Part of a small language model's weights.
Architecture: LayerNorm before each block, rotary positions, no biases in attention or MLP, untied embeddings, attention and MLP in parallel.
Training: a variant of SOAP for these matrices, 344M tokens.
Each number is 128 + 24 x the weight over the matrix's rms, rounded and kept within 0 to 255. Layers, rows and columns count from 0.

# layer 13 MLP down (transposed), 1920x384, rms 0.0717, rows 1895-1919, columns 336-383
[[136  87 156 134  86 180 106 135 100 159  92 142 105 146 184 126 122  99 111  99 108  89 170 164 105 138 141 121  95 142 112 107 118 106 128 162 175 111 129 154 119 106 102  95 135 130 117 142]
 [140 160 181 166 158 128 103 169 132 121 103 154 148 154 100 115 122 132 170 138  96 115 141 114 157  98 129  96  97 130 120 143 131 146 109 101 137 140 128 134 125 119 143 157 125 135 126 123]
 [145 126 135 137 153 103 120 114 118  94 129 126 144  99 155 134 149 113  79 165 120 137 121  57 112 138 182 134  90 182 132  93 137  81  61 158 134 113 117 139 115 146 111 159 104 121 136  97]
 [131 149 138 141 129  86 129 162 114 119  94 105 113 135 105  88 127 109  86 178 126 140 134 133 146 129 109 131  63 128 134 114 130  98 174 154 123 152 110 162 113 102 166 149  92 132 129 133]
 [146 166 137 157 141 135 102 126 150 180 107 104 115 149  78 133 175 154 106 104 142 120 138 114 136 131 149 133 135 126 129 141 139  78 110 144 147 129 161 169 159 123 107  91 164  98 139 110]
 [136 143  88 109 119 120 111 109 136 102 107 128 111 112 153  78 121 119 129 122 181 128 128 150 152 151 125 167 149 108  87 166 121 154 117 171 126 140 147 146 138  98 123 107  63 128 105 151]
 [106 113 121 153 133 130 120 128  64 103 131 133 142 100 135 127  90 144 166 147 159 100 145  88 152 104 137 149 123 129  90 165 133 108 132 141 130 121 133 111  69 101 153 129  30 131  88  98]
 [128  97 126 139 123 135 101  66 117 111 168 145 128 104 151 143 113 109 149 122  97 142 108 160 138 162 107 119 157 105 165 163 154 156 117 101 152 115 107 134 121 120 138 127 112 130 147 110]
 [134 111 125  91 112 159  93  60  96 113  67 126 106 116 123 120 155 159 117 141 106 114 152 136 116 138 106 131 122 107 104 123 136 120 149  95 104 152 130 121 107 159 122 128 118 111 157 119]
 [ 64  97 123 107 142 147 165 123 118 141 144 148 115 144 143 131 129 133 142 121 174 126 113 129  95 139 105 118 163 105 103  98 174 142 143 106 141  79 119 115 109 187 141 178  89  95 129 125]
 [121 163 145 128 116 112 115 103 132 118 119 126 109 136 107 129 139 131 135 145  93 120 109 113 100 114 101 111 110 149 112 122 183 127 159 127 146 134 128 113 126 144 121 118  19  73 111 110]
 [111 149 143  90 135 119 146 113 159 130 144 110 136  97 157 118 129  97 157 160 157 116 154 139 160 115 159 175 135  91 129 163 156 153 200 146 138 105 130 128 114 170 123  71  94 113 133  95]
 [143 126 171 168 103 104 171 133 162 106 103 127 113 183 134 162 124 179 138 174 122 132 154 111 138 109 119 146 153 141 111 135 143 142 120 110 122 120  67 129 101  66 121 118 116 126 102 118]
 [159 151 162 169 142 119 155  87  96 103  83 103 144 102 141  80 121 161  89 108 130 118 140  73 152  96 124 150 120 162 107 116 109 176  98  97 144 138 183 127 158 172 162 169 117 159 127 143]
 [ 87 124 129 131 172 168 109 144 114 168 135 173 158 155  79 155 149 165  98 143 142 124 142 155 107 126 104 111 162  91 135 132 115 128 154 120 177  99 110 168 222 160 118  97 105 124 113 120]
 [185 120 102 118 139 149 159 148 163 141 127 143 116  96 118 109 106 173 102 100 157 127 148 112 106 128 100 121 127 122 133  78 160 128 104 130 154 113 115  76 134 100 171 124 107  97 183  93]
 [115 124 154  94  86 143 121 121  95 126  88 135 154  84 140 129 109  98 126 120 138 131 132 183 130 149 109 136  97 128 151 129 120 113 176 184 137 106 112 143 122 168 145  95 128 117 138  57]
 [ 96 126 109 134 162 198 175 116 106 143 116 177 131 151 156 110 130 139  95  74 111 137 117 101 116 159 138 113 109  95 120 156 134 133 125 121 116 120 134 108 116 158 161 162 104 141 165 121]
 [131 106 150 124 123 115 106 102 101 118  79 124  70  85 120  81 192 153 120 120 143 138 106  85  93 171 137 127  92 138 119 107 143  99 153  94 141 141 133  96  98 104  87 135 225 168 175 117]
 [115 107 164  93 124 119 153 142 136 116 123  92 126 132 109 125 106 115 125 180 117  94 136 122 153 145 129  84 125 120 162 164 102 129 118 127 147 105 120 133 147 178 111 156 121 119 125 155]
 [141 163 156 135 131 111 117 170 184 146 112 199 137 139 153  96 134 147 116 127 176 138 106  97 159  99 120 162 132 105 125  77  79 147 132 127 129 133  67 128 111 117 116  71 152 106 107 155]
 [134 125 156 120 150 147 116 125 104 118 128 147 170 115 144 111 124 149 128 156 110 121 141 144 183 153 114 111 128 135 176 162  97 163 126 113 142  98 134 168 142 166 166 174  22 112 111 108]
 [106 135 128 141 123 126 143 137 129  84 115 108 112  99 166  86 107  81 130 135 108 165 109 125 160 153 139 143  88 115  88 147 137 130 100  80 135  83 177 136 131 111 103 112 124 185 155 164]
 [104 112 116 133 133  93 125 144 166 119 161 102 145 144 145 111 154 147  97 123 170 108 123  48  84 155 180 115 110 137 158 120  98 117 118 119 163 119 132  82 124  70 140 145 101 133 127  70]
 [105 124 143 147 129 100 100 151 138 106  91 152 111 142 127 109 174 143 118 122 121 123 146  93 123 126 138 147 159 131 101 112 135 138 137 150 133 162 101 144 144  84 156 139 115 123 112 116]]
# layer 13 MLP up, 1920x384, rms 0.0728, rows 1896-1919, columns 336-383
[[154 151 157 125 122 142 112 127 156  98 130 148 150 138 147 183 154  84 180 125 153 141 118 130 164 141 127 196 145 112 199 148 108  84 150 177 118 136 140 116 152 144 130 125 133 100 128 152]
 [112 149 147  95 143 139 114  97 136 123 173 156 136 170 152 118 159  91 127 147 155 127 145 100 162 134  97 110 131 128 100 122  98 150 124 109 126 130 142 130 101 118 152 176 127 111 111  84]
 [125 151 137 202 136 129 128 159 128 117 157 131 124  79 165  87 157 104 124 112 137 153 150  97 116 122 109 124 133 156  86 140 104 113 161 133 115 120  96 143 140 136 142 129 133 156 125 165]
 [ 93 134 129 136 116 109 106  76 152 147 121 109 152 174 117 118 152 124 100 103 130  78  73 192  92 120 157  80 174 159 141 161 174 174 142 193 148 104 127 125 134 180 119  76 131  81 139 165]
 [123 133 107 123  86 120 124  67 162 112 117 104 102  87 149 110 165 104 132 134  84 132 133 123 101 125 140 145 134  80 129 163  94 166  58 113 101 102 131 119 166  78 101 148 165 181  84 102]
 [135 146 108 142 132 149 108 135  96 123 137  98 137 114 160 116 138 105 130 148 128 112 120 103 120 124 143 144 129  99 149 115 112 111  99 102 134  94 133 141 123 115 157 118 114 141 109 101]
 [145 126 123  93 179  92  95 108 105 142 139 119 120 103 112  99 135  69 173 144  92 149 128 126 151 130 120 125 160  98 174 130 131 129 111 108 143 114 102 154 119 116 152 138 139 158 128 130]
 [ 76 151 188  68 113 124 161 148 115 116 159 169 154 156 109 122 161 149 103  94 151 147 112 152 126  87 103 120  95 131  74 111 134  95 139 108 128 104 149 142 142 154 150 102 168 146 126 181]
 [132 129 114 139 110 110 173  82 142 115 139 126 142 100 160 181 138 127 118 133 135 130 123 121 117 154 128 159 128 110 127 132 109 168 102  85 112 136 125 120 153 156 141 105 105 138 149 134]
 [ 85 145 114 127 105 139 161 134 154  86 148 135 154 123 158 127 114 130 144 125 143 111 158 151 133 145 131 160 158 122 118 102 122 133 137 134 112  75  98 149 142 160 130 193 147 168 101 133]
 [113 139 114 117 123 129 121 140 106  80 133  81 112 107 109 137 154 150 177 145 129  92  96 115 117 128 153 110 173 123 115 118 124 125 217 153  85 105 108 153 116 113 162  68 139 117 153 101]
 [118 107  62 124  94 127 185 133 129 103 100 104  85 143 144 123 153 117 130 122 133 130 114 146 136 168 159 111 190 161 130 122 118 128 113 146 173 148 172 159 113 109  56 128 117 134 105 134]
 [106 142 114 113 144 136 129 166 153 142 155 162 141 103 121 111 165 125 141 138 145 153 144  97  91 183 134  87 107 122 134 103 168 135 123 162 118 112 117 119 116 113 148 122 154 104 167 101]
 [ 92 182 150 133 140 121 113 138 112 115 158 141 150 160 155 147 108  98 118 105 144 123 145 181 136 148 108 108 114 121 149 126 120 102 130  87 161  61 109 113 108 109 159 137 127 141  93 135]
 [122 143  97 144 140 110 149 118 137 156 110 144 102 128 124 157 127 145 135 108 114  93 131 141 147 145 111 144 120 143  98 108 140 156 123 155  97 122 113  96  97 147 133  72 144 126 149 161]
 [126 115 109 139  92  64 109 117  85  87 136 119 125 144 140 146 128 107 126 132 121 149 118 183 146 114 163 145 149 131 119 151 106 142 139 107 141 108 122  94 112 127 139  83 118 145 103 106]
 [125 190 122 184 148 138 120 143 111 115 141  97 148 108  88 147 139 136  73  88 116 128 121 122 195  72 123 179 131  90 125  92  86 133 117 138 126 125 104 119 109 149 160 143 156 150 128 102]
 [180 139 131 117 160 118  96 120 154  70 119 105  97 126  95 104 119  89 213  85 119  96 126 145 133 154 127 138 144 132 131 118 169 177 163 116 128 140 141 116 129 130 105 126 163 122 148  79]
 [124 122 133 162 152 156 141 111 159 143 139 157 133 160 157 107 136 149 118 154 120 142 106 117 141 144 153 144 120 171 154 153 153 108 129 128 130  94 140 160  94 179 133 114 158 133  68 105]
 [123 150 157 108 139 128  84 128 144 121 105 166 134 140 154 142 131 133 110 106 156 132  94 165 120 127 117  86  99 111  62 135  85 150 139 106 150 138 140 147  81 106 140 121 177 162 104 133]
 [123 117 109 146 102 109 111 112 138 130 129 132 178 140 122 115 124 116 120 147 123 101 178 147 123 159 169 131 153 112 191 142 132 145 103 121 167 108 164  81 125 105  94 164 133 143  97 117]
 [168 131 131 129 151 131 105 106 122  98 161 117 100 138 141  86 124 120 179 122 141 115 128 148 135 129  90 139  84 156  87 166 121 132 103 152  97 126 158 132 112  92 140 128 159 160 154 126]
 [148 132 146  97  96 146 125 137 125 142  90 117 110 134 154 118 144 108 115  88  87 132 118 137  91 107 131  93 157 123 107 103 135 120 127 133 116 120 122 119 122 155 134 108 176 106 107 112]
 [152  95 182 124 103 102 142  96 118  94 153 143 134 158 114 144 144 113 123 136 118 133  74 144 131 119 148 150 149 107 153 179 129 194 149 175 155 119 126 153 161 161 138 156 147 148 134 111]]